Part of a small language model's weights.
Size: width 128, 4 heads of 32, MLP 512 GELU, vocabulary 512, 3.71M parameters.
Each number is 500 + 40 x the weight over its row's rms, rounded and kept within 0 to 999. Layers, rows and columns count from 0. Numbers have three digits each. The size before them is the row's rms in percent of the matrix's.

# layer 4 MLP down (transposed), 512x128, rms 0.189, rows 103-209, columns 0-63
090:590555495519527567462473472511456528524491481502503466497515495490473519510419545489460516458473595510459474473566503508501538506463411478507445531487521535513517621480481467546542464476520506
094:456452482506518463552511471505568496499547466412386499533492464442464560461521531511517478461477574533473471518537523527546500430468442498498484581534503501509506525487448485457510413519464485
104:502478448575524504504453585476493525503540460452485567494507479483493446504501529503445488527481536525529516504462462545476478532501406528553491572473538528531534527496504445472495508447499489
095:572474461417525522598493499460500530428524555559528480564515536522538515531518549513510523450490455443507555497450564506515485554490457442426448469540494465497431476521491543527516499530542511
089:532522479455514415515491499540522479523493533512480410450513471508590525494554411488446419531534472390520482473594549527412518471456517478438500465499434465444526544492485479483453501512463551
099:507516510521547506503500455532488473565571468492553515463505475517566511465501518485499519403432459600530470418472437499503563521543527539468509522492524504478441494485489523490469537526506462
096:477508437519434482463548525480414529420512476489534519482481470568508464492476478412435496549445522489543461525536479487458500468532465492506483449519506483497463599534476505533482506465537489
089:447485498376470511511457561515495488449563514483482476374515523500507506494467530537572475532471468465516519465484499452462523572544465487526503503519459474534408523535484583477440441499542443
093:493524481537524477537489472508459541502478553596466491464561428499468550490554516491486616491510496528511563542466532471529504502525472519488529460530498538539540498495477485534471516521482495
100:452586526543493476552462545439466495500427489492540527407433520566453424512489460514517547494473538487552530464580525447467503544541533473475519535542520495532586469471510544539537539525527510
114:533530553451520522491560499425544485498509493468527502539511535491424528511520483430473486494479521437478527580520553573519508510523532460506504467460484475412502389495481507464523539544467523
099:460524454520508541479531560501499503585472499523517515455574558433500457446543508484505504486497521481460514474542509506530495550497522492552487497497468516482543522636554525571516511498557489
106:518493479470507455517518470539469539457520444463473459541494413406493562412539505476509480480481527503545569508409540451458553525466485463543531472488479495490463477445546499521514452546477517
086:528496509472503561450503527446476539502539467443524504511501508538498524609464584535519424497498461524511474424524459457481506543442419477527469576502396471457480471509499485558477466574466501
104:460487499561517450455486486455464547389484541456587560526441560490509488455472501439512579518515496546492537492498513536522402547525522511543510472563541514456560526499523488511517495510476471
116:483464551522465502457472502520442545506448493480519531471436577487498459545466489458463535544447465528430495549468495437525491607476465512587604547535460510480504499474396503476523516462518518
091:487484438568547523509485529513459516460481494447492516541537463526481536477490481562524473544486470477424527501571519506519510462543437467478459518555502485551554490394499477559439482512511503
124:529514458443475522497528544543502418451460442478585520539505488511459528489428438512443490506483569577493552522520485518547437483473566562492486510480478484491547451520518498450458533512472465
097:520520560444519520529462465557489478512542446513490507465508460535485469420493543582445429535497437527566469539436503470517488541427521570501540491513494543548489511458431545506442499496494469
120:484472440456553554506529456464530480497557543496551523538479610559496472462527481492511408497507565571462503463527517474519419509533498528577463536487527477492502504522510561518519524511496433
117:504453418463515510541493464493523496448514460505511518517495499473514492468533498506491452507487438550469563559492491414462494485520480550527548499483471512478528525545487558504474499425435559
097:509540588463469593539467512504496451570475526484561440449531520458425490483524505493522546443473494427456527519436479494449529595502476542520515551464442488471447476444442523504430512474530533
114:479579519491551518430479456553528563506557520530467551529545508455539524448494438409539532503516478509497497473482538462542457590462537439547484533545483550510526531540490524516537501505447449
083:556480511442517542516461462522509536512512488435486412527572523525517511542481520462482446492501507521514436570556553459479502457490505456526462533472515516451498452449445509345435496502444536
088:546527518523511521486532517442561501535425522524506453527504494488523489590501510452467547585527449513538537491457471438465466555491515466481408531493547566550469521540465450500483487460576515
098:473494517503504490461516469457519538458525516519561484478442525449490521491568448502564540484498525531512508469493498449528459439534475517479505459473504454434558451514402508518593476512448498
091:560510543454493565441461523496512475516610436474470558498495487532533497510539481456536425486476541491430553483461492474462465526423493506468478443440509551493470507501423495539507437533485495
094:536483527501436480460517472492527534491495475503523581425408507500557460495484401431624566481517582519431450489517469486553530522525499488502530512539453477495476504506461514578459450541473480
090:521502512504433536495505453438503456495512487426563511529518471475479453432442475507438538530521551456420503515525454480494539461486500474474527465537485424508495561443525475586518408547535524
091:474493504500453461491497468518449497509483588390405570508476519496509468520505492462523462519527480492446505513483528558474485531488507509504561452522504579551498555577519493430522420502461472
106:476546532563530541522571421409520516499523464507446556505442482480464493462506435572490512462444563477476415469465504542553481535600477509495496538487429510482463521501508477494509466539442420
099:458480479531454464556519517415432499481523551510523494436459516516456493478473501514525526535427476487477466467494563431461497545546428570508451513474400513504471546518544531519507481543501501
092:478540492554560494482504510554488441501513399534521521473498534572536509459430552503518449567473480498510529486497546541485546422494491489585524516428506544489550516473518526498468532399434534
096:536486526475459468539455514480464562451488442508555544537438474535561496572520536478536453520527497513548410505455562588447475510444480542443515520479518455494439561497524463472474463495457534
093:488540525468608435552592531484579496524481506539526548401538511505526513491531470444426427496414436485589496503464463456471457504562513527481454544566485498463529563476521479527459542487491490
086:496521435474512538468576560452503570458485534464457552503512573541560539551542503429530455472594567477470448493450494503515512538494493473594493579454498532506539558479506481460461489501577560
088:487612543498363475568477541543521501436544487495470511543457504515543498524516456527506547492426507485454539474493507472558509422516466576552465459542560495489531467554468535473469507486517456
096:448513529523584484476547440459543489454562421489483559493487534491543450495549535522443455515490490496588526546553523506498520508495504560516488572494426461521459572515568465512426481524490427
119:448502465541476485486457442449439474471439514508492445536494503518564530467521443507530405582470505503439484538399496501498398508504504452515448513478500448484545517498515519477541505499490556
095:489448558486387468548535485476549499470543520516495533527477581532564441530525521450500459482503503480470434508524546486501461489511502452484495483480585473523508473550477419521462609542529489
095:536466502514521548522488485520511504446487499424444441476494518541533457455525527496494478518399519533459574502504508494515483445492457499484546457476574537395464485508452467516546527530492551
100:573477447429507580485451495486534615489496539608496490496525525487509508533523487440528546488537515487469510451547554404524492368475551501490521397483504471489552460548516520485480501508500585
090:520509489539549508403553499512523463572511464508479530549510464479465573523479456442498489513499483490542420484542437451545469461486451523532502464476541465490521553496526472485474598531551482
092:511518481488485437526475437441522445501521534530488467511479504502567452522470476587446435565493522507515560484523493520522499526479378482575619570448458503402531507447507510543516528534481547
101:478452535496496481486468498416506500504522452526460444555496490475497548532491497519465510441495387500538477496365573493465491501509463560532450440446452532474424537515497546509461493431519485
104:487566458554549516460413570513519481501487546538492478484545484468465526403462470507495506485483406492524578478511580524470507533541552536436467500494510487467539478446425514561481608540460563
115:496448509510486511538516484496467516449485497542486550504506503552425473564523472451474466487492516554489476462487478511434537488421455506577506523546439448477476492479479530552485477499524551
096:462468478495527500536544552499534477475468457490465478483480481459459531465477511532517496493461497551526529512460499539512430523552455534468503502525526537468539554427512445455498482508432473
101:504527497498500550517488512454522507488523489503442504582526494461558482541558436556426425617423472495516488558463462479444536554473485486509546508518443553439504518508424497528466473501458559
097:531540511454454533489580486444524459564550512543495522481536491494488517443437494494488473450469563470476464566498537453426581512426534511496383388502497500487520474493442511467474444541465570
115:518486479438473526486488609498460467518546506569467474546534505465439555530530509540550550480454483542492487478505506468432465499488522460524523450466501462564468446508498512420557583511517516
117:522491491517496507532471491470593509505520504477526522444530479518474490460469460561566507511529398556548544520520545458485438474536446443464510498397566482501445471478602498416484468412525520
092:526542477497506478440533533429441517467470455529497506489531486449476459493435492503492562481483467510511459531512569510530413519564500505426451497516485539477437441528424418515514503542460553
092:511502491513493479507550447463570490469495481527509439506388500540483480505527492474451500464484471511529468463522522537470505492481426506603497519449510445514536474456505479514512491502448500
089:462544537505456496524463494498491527484438513545510507482534436483504395519558513509439475532425462498527541597458471487569463500494448509540522505531477514511535524527467483502463495508409497
086:442495486504494495482561460424470471556499536536417425486556428520549495464488572489506498463465519499514456513481480485565435530436516514485531481550524481469477549476531504484444492560507508
096:524480488511464444477484436506508482507488455542458506505494513569526497583532505539550478500458506499475517577477504446472482532480452509436451598530495515540473499519535518499505502473511511
110:480495520384508499480437519545417427432530546509413524397511482519531573487446512496432482500468455424516526454479470476473512548504453514468480469521492504501505503494523502491463491518473516
091:461425549497453517506514484503547565464449504548494484497478421635491488512541532466588444466422526495538451487500542516501429504484530422564518461564442506434444498487501457522543513517503504
101:492521477475538469536528480423505526507538557525443466497452457465431489536523483511529486535410447488460496489562564464474460477539494436421486552473495472508500534477516515561505558537463471
107:480465538496498490475552407423471442547508484499477493490485451496466477502535458471470532454501530475552496383500538497486489492421491433541526490477569577499520514441503539512501524449494396
090:552561523437502526418511521445468435469513580568490492523532462517500496516467449476507481595530540512528567500489611425483565496532532419478536449451443524477496479504480453441491432527553479
091:470460429487505446492513566569560460497483572452527507514556483543447456467475416464437474467462498521535548562532535478526432494468477593515534518489515536455502464497473474457507506464430483
093:488553484493561524478488578460508514487539468499434520413474529559562523552477415471562492546442491568476417519493464474487490462520419526457485511471509562539491464526520500519515467541567455
093:517500533565465519457539395443525512504453485522452450450521519551450481482509516502503458480523500511547492438501528506491458569444424550500492484485536522540517556405539478509529517552618481
099:486445482466514517504557421512543424474522496473464526504512474493517441516467530503476533509460494541565490437463580549569494487431502502496507591518510582493421463477539455487520499519490420
091:485507488446514457541491474492559473540521484467497461501515494473583500493510436419507491507532544489537478586546493560454564486463507498483506488503526515507474472490584477524603508524521539
104:523520515447516497470527523525477442569487512510586526526530536489476526474462496492523485510491518558536481521555472554586431477523518455450518478493531481484458506556476558431505443475565456
105:461530452463552544510524432590504513447480459485512500511517498467519513503526462466518485518452513485561524535516505497458520543538447560527597542462470487467549562542592453561467436478512561
094:485490527456448524483573486501509491499508477474412486514489538483526487519553475486541458487520487533438504567459507481473442549488564529395534501468532472397504513510520462540529435531477460
103:519435452572447504507479486494498507523544510497568592505484564470561502528434566491538469476519473551513522456417570444509503585501470497449469508551474489498503458489464440480457475531492528
090:536493491519556501481499588469531495512547541553523516574495527466479441458466511474521526426532516474484507557509514541531468489543450506488517499579573540464412461457438535464528481461422590
090:440503499572516553469541538472561550493529504532486579486474513474576483561483516431471520521460450508536434465596491513488447485509534485547491573458515505493511512546451490436530474562499498
104:468544520468490524406533563531513540510429500447480508495539475411480502495545523419515446531530493483520511411441455487441459456482518477500466442468575458539510524497531502427573438495514562
099:524539494473538544499457544514477536596429437488447493584541564487467593470569478471509451512503488477504543576562486419453474552539525567519531587496504511513529496486469489524439486546495552
082:479558508423512475528490420458527552415532539504495505486523489513474448519580533530513525532505495524528545527502503529472427434543529484431476523500538452447454482444464491433462547468499500
105:532547502485549536468546474496454516551549484513540496531537466527524555515536520501501564484561513614497446510561456549493478538465554529486405512563503536455530544497434471511474498515512515
081:484503475460531492438473482484484525531465500541466526490539514512521508465477396447505479583501477550464533495529528504503450527533522466518453573506496526530450467535481510513554497568501454
093:510491516450489479469513494453540572586572518494475537499490464517476486542483501498517555514445515419496463465515515488462513502545509454498467485541480511445477490609456509474482431470454422
084:477438497409458489494509513520552531524549547480492519444445509490562494531479528464458494443500507498456485486582615520491552441473423461515492462470450467507485512536526468467391465547495466
110:507545454459506491556511544485538399500425544512546420414416537498448484481509528516538458476457560485544447496490468477473508498465527548494506467474499470457504551403540499445520472468527541
109:454482455491480545430496563494474500474483515518518513490458519510544496553446481419478481546476523440463520530506515551504445491588572485524508419430572491476513490565508498483487545465508566
094:436538508503479521466440453504538496440479479430490501536520460509488470445505527456483495493456506502454608503447397473485490530483451479560483543468435545446523439495515459528474490528508555
095:558569511493527484464546564428572504482499486476448499440455545490450598466542483542548541508477496493457462550557479505461435489511456455426464447535527524545518495547473536513527484500488442
101:512477497485546440532493501451526532566493498558551500473495533431450497491566508537512503549473488510469497520456494458511577482508490549522481491500404516550498462456484493512464467497532400
101:421539473562491567497529478443487490462519463454520543421474519567497487423452486516479495507524516555520523478561508529414503509526508474523520449519490459493600417447496479562400516509530512
110:483488460524450479476436463503466494412534432509496529544470429395544603501495552480501490521534515493507549498527543422438496471503506460510578519531550471495487532392529519498543545472513529
081:467461455569502464483486454462467569436496543515564518465435501445515541494470432452477455453445487521543513494540530477482502458514485498519511483476513513473567555455528488430492454515508492
107:533519510454508500524445429482514469496583470408454483452491543504486519521519561406449438503507441519558494523485530455495482464467414428451481474492462451489478493459442481453573477536527524
094:538607483440526514545497594436444511478525475429550469500484520521421479477501418510452483538485514481462467431501503572508487545509468520530520441496482507571534498447515462491446485470558518
090:508484527484451539446575476528567525516574523540448493525476508462533427574477576515495494370512513507506501446508484542488470544485509511552443508469500577458458530581586500551461565502435460
081:496525546463478490470501427512525465544558597512520545470530457502514511534483528451518531527526531519473523436584489538550444520486533446483489504462432567490528442563520502447489575526483494
110:503511488559515449486462541458541540427454454458538492522476532510478475393486455495513464507569511439540505527508494505508491601491498537480598525494519549474483545472520498554533442455537480
108:402483486509498470465526486436493517423509501469547491393426528499553499507497513444531535520489515575468499484508473550482512444516538491552404502472515447514465520558420523512501476552461502
102:433458513530570481533489472484495564476469511517477448525473475493420453551545538517566499563510503530453519530494555580496466530490493463492462433535493551451487507512546464451508479478492511
096:485558441508524448525449491445444520455540535507553534468503507502523495531559426562518529416447507493449469525446508461532521523500434505499574477484497472496534562451472435433512494486463526
098:515515541485483497496532493525547463505572475409489454481509476569541518536490510522495436500495475508519524550518555491550487464520521476488519463548476462478498480504441494539464417495527553
091:575504514521439477590488526457534474538552523515523497505531488478535448476562602533511489530474488516562511469474579520515479463490461475500488491472480523520401494474562534417588467537470453
102:454465439485501503528522476514465517561511532528575522439493551458522464502527541475496450564477512596468426530506503495457493479565528518484502407473506523531539532570414465498589508486547480
098:429501507525496482490478441498457550492509494438471455531501529460526473538501458457500439565549542519555538463545480401515521507515464510536569541482488489492599544550529441536530507499501509
100:575439488471531512508520479503479494508512538493445473477476471532471482494597481495533530531460532516488510459462530475513530508482449525528518544504405469548475491409533469532572467549502558
087:516503432477482514498504457499508554495523519598436468532529466525570482495572428489526479498514459486540548415516521447573426550452453549440531505502517457527511500502455490523500492607515567
088:543492520520471511446524487482527521506557480471522541572520435522511461442454512578488538439566548519538547475528478563514523420517559484481418537561478533449488516549519470549477443530497502
111:477588450571520494462520523501550471438516514534524579551494490507537449556482478474455486487487528517484541497498539478514431557477492560562558499489483506499526515519532521506429469474445590
111:446541531503488539480501493528498450549552495451438496469493576491466488486554560442490458513540456473503446529519466509574463498524481484531458551458513466492542558482499495449499489455568453
109:514549448542484447410489609460520415451454533478490486503529458535510508529548467538470495487519447485466547520496500549407539542483435490505524437450552497544533379524497418524513498473529489
085:470481502528553525501509426510472527450504541549483442462460441576480531541454487442541439387504479544458554479477534448526547465512547531429546503502491538478543482465457417508471524485568579
# layer 4 MLP up, 512x128, rms 0.18, rows 104-210, columns 0-63
101:506543513464500548566472502528416456455449426542537502482448556472500470524485498528449565608484480514531421478496523507521497498585528469456509513537505498500513487482509444467531493480462532
109:572473550507536537510479555543445505474454486520477507521502442493495473513550565559466552488502429521553506504495421568492469525487443479535555484563538510478530457517451496450544507439410459
100:492465474478492455501446494508466588486495456464474437520543412477535481482508478510489558560502512504487525491478450508532534543463528507494462536532491472425533424495560508466517475489463594
096:541537514529500503520505505539489517501526542565559518493532498497584541589494441558398456519527484431522541551492504520460511505486562521503465483550476523506482512524455508535473558492489516
100:502520449501445483539466476500463492560535506580492477454570475458519451522459499521455433496523460420576517498533514518544533599589495563517537569499549483459519560527533508429492506498459507
099:483480474455485530492465506553522502528439479448440448536546488453537502461520503553571499469506478496532506582456475566523530454500459474485524551532480493547416556546535551463495487442484530
096:554423493456494500509491453521473519515479505519448477469546476520564399515491506550546445553522523482504453469446505456476488499513507448479559555501440473522454520551484475527504533378583529
094:459481501471536433467444487517529495488550511488510512533526446484594472593563521485422480518555457443475421447472462523506497508482497494520383517469514526504515490513479521496519523451519462
103:582441485511488476512485476524481413491515467484474496553606441489532561512476547462523457530524456505475512483441491532508550514468479510528479414460568501471444495507464499445494466488423507
109:498445516461418455559476428540421564447496469481453479505584483392535498489516434518458475514530456523504493554476485497531451505554506503476427537563582495508489464534444456457492493497479551
098:511468530580592525565459516469467525476507476485487488523499529532561504531494482431458576501509502518591524509408477543582530415525510480493515517408516480514479525438494519450533514512423526
097:465487522509479496538456482539474539455498471476450446554539497471573469476510541506522489500560450429540433470517457513566491460496503508514429424510534438577431496554510508436534568527542456
093:473425513537446517503492546557470491498490499444551452502486494495513484575460477518506512527544501424506472449433527540469483420502429574489514506545457513462498567498455473509500577500508522
112:506395471509497480500476490520503559501431458464497522520554485479502486499509545503492451544542540478525551515475484597566461450502497524540439445494510467478449443560474611502537523518493568
106:513497538559515530534404436521401452441479558454449464552504514451499523515526473508518537513471486519474467440482462465474514488511464469498506534530566494517521394524526457451503540471509521
096:479462517586501491549436504538497485506506502390455472535531482484480433459532521529489545520485502507507554470494451543542498502518463542584439485446527560472489475477510520491509513507487592
106:569472481495520456578491494530439507454526491457515457542568493496464532529468530482496510602586521443564518466453487505495517465548529537509422469523497495492447461615502584438510537497464436
100:519545545512495577504507526486483547477480472469430455540476451444564502539528529461533467503490503495543542462484434543506459465585491546416483509541447448470498570497528443475521563524482488
109:561518555516469498539470529512496486535510527533530479580545593524626522557446452555523483467498460492511491458490451476503469461452518453496467438521567463516433497568502522506504503487597530
101:447485511512512559580516411546432500480506499470480500501575579439543437519583524481502519507566522537539500482429475486524492542545494492523478510476468584523439516509555460503491461472502511
099:513504441550471533516479432466477474449475458481529475543463598466526483438554446446438521486632492515497422489445509539520565498584565513490516534492512477492494503526474550482477498501512514
106:538435506514463475506477437580514541540542479485577452559519553429542481496479486555486469479439521458560507461563467598542507490511521497555572456524486481532457531517562545446547496531526513
089:471504587446489475479477519573456541536464509451485464521566552527511457539520461581487574560552565532585434467483526440532475497489581521493473533470437517488523455567466542509537480411461514
092:431523527448483483505537544564519468455500476494511432454506429515533454571534481532463511597456482439508472480533473548499483537534562524535448457499575479544482587542486537469450486460496482
097:445472507547589548493473486529472473442506472498549395571498500535490488440469537536467494520509509460529465470480532536516467560538572440585448496451489471497509477561504563536525512526495519
090:502466539597442464539494472507472542456444526498435426505529464499505485494490545532523510493493474460576506484534428475566551537525489536555529543466436548483432521541520519425503489502499476
101:426457473525413438499511436531517501486485458444579398472496510401510422455466425464486507565554524444511463530503482518504512466504486472551498394454525510523549497483469512477530484457498552
101:486486516461456508500521437497469482498451557468553510589539493432505423472417490522462587484517544460506473493476394447502536454498510501519535475520480463522510526511454495547548492479550542
098:501438588541476554528480455519471537479544467558471431499498519453470509531446529531538614513462465438564503502550495471488476568533492488522541509500493496526473457527428464437545566509443536
108:503510609538499516542497449516489512449566500536528536547489534513570547515470504575491506465492574571479385422483507546547462537587530512462498553525452538494470440528499457559489566544502503
101:467522515564471523525512492518460423457541512537518506503492532462529510505475548537441478525508477545489421568495480491538453506507450518514498535464499524556556518567512498587476538528438550
100:505515489473535490502439469544436493497409481533454509529550540457558516506458522517411583584528503479507471480476500493505513501556494535519436506496514506522499435540524471551479456465413551
097:500522477547511545504483476525413502510479474498483503534539471460472445470529470614505551512588460493550488497496456463517492519524506535519554444482503452447523458523528563529490509410462554
099:499482565496551398552486496525519548512504483533470514475486547525561537462525446517444514577420511490577522519519484476487470508559561491574421560575533528560509517556482501575526520435514530
090:504525524528554482520465473541434505525467449511472436512472467456474520491514471553422588516523483523524532495477505469502564563517478505516457455566543530496508486521543534495513447526410478
090:543506467559582488472472478497509547541462511542499530544531508473519518442491553494520497512554445510502464530479492528488538515541503446523438540498457504451478512473562441527552525457485502
098:513491568526564490489505464502527438481508508514521526517506535508485523413566481535455451500466486473590526480472477510499443508558542472566518561532480489526488501512464474482494512471495436
108:502533509500478468544470489530413448454467547555531473499496513424512467452508428550532499529563536405497520453488449465551489421500522482438435493497584390461519475528498554532584537510462535
097:470506495509525463532505533560459460456450523508491497563466474397519482472463560488543568548486489487563553494462445469550479517535475551427460448571468495424419515511532461491522534497456509
098:420487470589422497571468478511493544434450500543489510480558476526514525490541515492446524459558461486518476405451482540515556567529498496509481494565523498541518500506501477454490534461462512
104:529477436512494560504478478577500467506491498461528449468488486424538436558486519533528585510531487553461540541463466458500548509523498506526496523511497480460411521553495475510500497542449497
099:472502499614525516522512504531477520507554541491450459546501526485514527512571541539568554526471472527536397552463490501575455526528455542470481439524427491499408455583463563425548541469485435
093:594467460536517515526446454525463556478482558532528498552469501486518523555486571537524487434514477425592492457539510533570501544468532492438438451451511460508452547471451489548514535462500443
107:513453495535484486505444455534504436485470491551487478515526475423582477480572570516424546470582441453543466513473457603545437520518540594475511436538477531545451525529514506496542501438533541
103:500443548482531443530488498580480544466482518514501441553468498463511523510478503508447512493574481509500433490490484404551479516516559490450446474563523482527519547581458426528581510518505499
105:501459566482537478521463533524474443500419501443564402489523511475526485568414456501465496483541445463546426475470492465514493489537496442428492494553477432480437485499501433462495504510425511
095:551475443487515481507456443508476529511529526549458504477489470440520454471580493532523532563523510422609469470478489482525540535503487490459489501489484484510478497510519443478541527504547476
098:472479495527537500611440478507449480519474522509540508502415561526528524504455547576517509507486512522521470541483501468514441587504575443506471476500574502508505500525461499430494517521505491
101:473442526492433491545497476505476607481477548451508491473477536411543521605484465454427540505538492515551437490491493471580492543534507485471454502509567460520505537532501489439514557538500497
104:480449521513469499545450554539368495518444526444564488475516552493523546532493543509501569599509444565519526552404446478511461494527488485512521462555497465501419466573461474455512570469516500
140:519398495542510497615483477556503528473495533549501487572514503444519475495469494530522502542523433514630512525422492544543474490558507456457504541449566461494467515535541503477528549421487467
098:537491476505433519568523511573459456465499525467473482511465465516486568518464575542524514501489577417552533511412490547549537500556545497539496504503511530544422464532526525481529509522466477
097:566489608522497487558550507508497451412538472515511413600620506477502528508502549573493443513532469572536452490471451456534473475570491531521494453472569466457547532463531498461496546494478492
100:524452568524554523542506454514449452439523564554528517476529535419539495458464539511469515530535450448515509491483490524498473463524545490593435443437488514518459523538410484509539554478490568
095:463488503485530490496509470510471483539495539549555456484552493516558527492531516548524482535498499467509469510468468531509484531467549551513537481523548421504490519557449576464503484526508546
099:509449518470468465499509494580544484522426555526475488496515503548541465564567543549498481499485555418496506508508475530503559548541514540483460510467507550556497502475515533473522517497433517
108:463410490569618498557498491533533491513494519504451501511536493465538491524473476608470539561533483513582518552455488569524498549503469534482525465498461509544445501584573519460528513506487540
089:511515520458515526435443470558470487488477463497479545566495399512472475500559503540440508565546462523519512568521444587469489501529521443508414522513545454550468505515506510430497538484462532
104:514534539508485522577524510514488483472455505451515475564540490505535522450514568600460502468552455529579515463500423514534484554531442459521459522485436523602409520543513569496507528500451528
109:524438526543511449587430494497408506416503505524543483519483454529495449530543554471548524526514472430495524492479478486556471434507566493561552508454589471500508442520519509524504557448501506
101:522494471529546502531495477528476470472483557500546485623497438505551496521479520498479524526470519461504561447454518445564543465548500486437505555476463456451461505535517484447575469488468458
097:477496474560464466539533521508455451482466534537519517497562525442509449536509569542510512533516483464501516457443418493573488513522459450550498439516602519491428497546522468521498563442377518
098:496489531461512455566537440533461451489515525465534468500592509431530528543488510642515531533556493517519539509414485497529542557526489538481510402515499556535451519510457515461535506492449526
100:511453462574523458542527472503480560471468466461457454532556503475522532477461512453537479525479418564544432485378531518491471519528467563480441422494472504577439466540488556445491546509551517
095:505461491581444510545452508474448525430431514505585487507559455499487516506520472498522470481508558483537485483530386574572561481568467483498461460557604457553538521518515491540486541421519428
096:544418497530482542482421534517518472432479529522529480525578513466434415445504489549473521513464497458557451474449511562548491576567498488509536547529474505466531522536516559455480520483472514
092:467504603540462495507437467494492514478513451515484473448456434483545510515455503441476504501567400432558473512491462553465487564468464529517538479507481529510463477552539479453518542519493515
096:491455497597496546506438519515490450503442525491535460512605537495482436488512460529512529540583496523521494504534484519514481565519476475509552526519454477545501415519546477551511536375416526
099:453504469438520473520441506500466545522453523452440463529563556534575525482466538465461471528468472492515509500418510470486467609486549489371509564480523464512532474574479539435535573543517483
104:486459482509494498509485510508507538430519520427527479528487513507591459596480528463528477458468543471580455448479490523517504446583536546472489504494453508546518519503447472525504544478440515
094:526516511576461503560496508522449509428483539529491538477493525476512477601497594531460475480487438464509528538503476461445497513520466572536467525506612455505438523523550503444557489423454478
097:432491547522535552556493552527504555484516513480437482527573471486498482485499528542432588540500534493510491479522461456542487581497617582554503514493498505468423467573501557430502550432451489
100:508463478512547474510483478583516527474533530464522511554482569498487577539559576484483493514545477496542508480469469526509498491483523449499424485450581512484474492541412602554538500431465494
106:505547480498395499554487493540485518484480527459468481512513490495551434449527514497459515433527539571516446545519422464561527522461549512442570557453484487481514498534439495486553516482484570
089:480422496472541549528436522542526479491435458562511519488494531509456545511513457526471552540493433481562492423526453536521504489489451535485565465470533529574460474458533525517523505409479487
099:493413512493469450506453459557473496472463563523530456483485456448480437474420567521489519550534495375513522446514477501469485516567486480508573504392570525468459484580475508487523493491496525
088:546529541516497555529448475486417550528553498516545477477483536493516480500423521549502532500538546450496526442544434459549497498529480472500553526540531482447430529535462502504519552493464597
100:521470475495520522504383519559481438454456473532514433552426474496504502494522479528448499459512460556480497522554450492533493463564530523461533533438603474613455453487523468537501562485491567
088:530464539489497512536502467519511566537442534565556442524475606519512431539483471525506506486538429474520527500503540480496535508530518508485494383495441452487582504548513597474491536419500518
103:492506496585474539531532464493525502426488544482569414484575465474528510523506476524493503514539446457584400482512507531518518574493506495477459488486495447482509381481533442513560536467474470
103:553444523488559573569458510555477527398553548470468419467520469514555510504446508508505468524510410474507432520513471433498526459507507510509517556456494478446523455516594497430498544549488447
101:440515538502452512505506526523476491496479468514506497533509479502490512489479560492459507491415531488550520431528463447524505490494475527554525500447430469486502447505553550478492506489523546
098:564519545479512503580498517481491543513495538430401409469509544473535476500578554546511452577533494505492485459527471512552512480513473494492520459448458524494493507534480559547554516480539483
104:612486523454476499501476443512477507494513537489451447542482561541549466538468516485557510500496518462500410468449558504479495519535546507463439513529478413480477518541451542516529521448515507
109:453466468536528485540483470528504523475489468517458508535517438459507495501485471552500617547579503476541519502439459510471509444517556505514469527451563539491516476547481476457491556527512479
105:497448513559520484518463500587416482490427536476503428594594494460526466484495557460550484539456448512510538512499521508489477569512497465494497447576551524475465429545506520530522498524478486
086:514539476496476538492480519525500550481457479559410484474518480578531523517590492520438502546549507497501524541497490503515496508532450506551474498537498471553452399527450530530540513382498530
104:526436518614456517566433494486490525471476518535549446518566576493552508511507540514473523550532402465592422404493508519540513559508498468547449528515522498534497499502456473462558512479523506
101:490567529475552501527486524471471556474491484448592492518490478443491503505501439526454562528484480504470473408522491525527500514517509455548542448503441548534516528532549546478496514480455480
093:483466502492513495591462535541446584506444442484459465487569526522530463489529489534495553601498493518520568508494544419528467487545542583500604491506512515466560523484499485457538510471463516
086:476480545503485490528517540553491527507475550523515442524545559514480528532501488508514526483511496482502562465484554439512518530508511589459539509466538519595459521476448618475514507442461560
099:552454476536523525545462447481468432510505528507498510500520477467535513554561467552471516522535509492596548538421457556535458446526547529496449532401498464508483457543572550473502497461470534
105:502410489492460508539494483484515478412423519496482424514515582506546508531454494523560522471543445520497493481457512542600580502561477485494493483449530475470479504532407515482519467506420551
096:510477541532561591517477518552489530427577550482521420527510551493548478445490520512484446512556540546501508585503464482525497509539491464480466521488485415522532518495590479436486545451486516
102:503513480457482526491503487490447536469553479549542509484535500451514455513549453543529485536524466483502527472507484485555502489473526501473491492488603506435449533524528521523565527438451614
101:471469452532508447546495487554479522445425474569383474507525536484542386433490456483499554503535496451481442504491492546499543571529515487469528494544447439521504480513529473420545521503531500
097:554424544507454489530463522525460534439539488446505466569540488430539556581484544534519549593427435477494504397500468547495511555551535545533515506504515525451491489523569499421576492478481507
099:493490546559517496552482509545474469455545571479509463492548469456471485467543552525509524492518506536469499486526475509507501480573522488498530471445551441475450470516545476517500552471488530
100:465428551498527560503503501501457550493507522471438464508537549477508442547487518560538541525587549541504497505459454525529500470565526532518489526540568516535473522557484564544524518438532473
102:527489488531520502544440506549462473470486492461485423542480465497538474533542490533456561513546528489517511475478497486545509417489472562507493525509497496480467449532497529520545562496492534
095:513537578478506443514488548501497556473499453484465511521562454422503516586487493576542510548522495487533492480484493470515567482468502550446520520441516470432542493515548537481479584481460533
094:487534488501499449513509507586483469468574536529437496514474460534461507578524533488495508582563454449506437464474540499543574578509494527452563483419485402571455422464511610484539552503545487
100:621465496487477474560396469497448481509501489434545434544526486519504532493419521515506477552508459498589508536449466493559492478524517465487413444468535492524434509524493563459514494518497521
108:525456512579513508481461509487429483490504499535481529498454535524498451526558511492538511520571471430527481466550463555556544442573602521481461556507471522529481516536505515514512498454496484
106:564406557493516462527428503534487493479503445550530471488531506425522458542504444549494485610526422484493512505468456500534526518491579549456541448432558505531478441535474468495502526511484574
095:493534466505421506510494448516467534519438467456557510503530555509528455480482535524450533570492508473502545508527489514531476526530507454517441485567543514558514521501448508525496542495463454
105:457516452574463514511547536515503565488565482585523494500508470511498501533528530514475554496512522493480504513452496454538480447585571562427497597444531456539493496544532508453554507439482473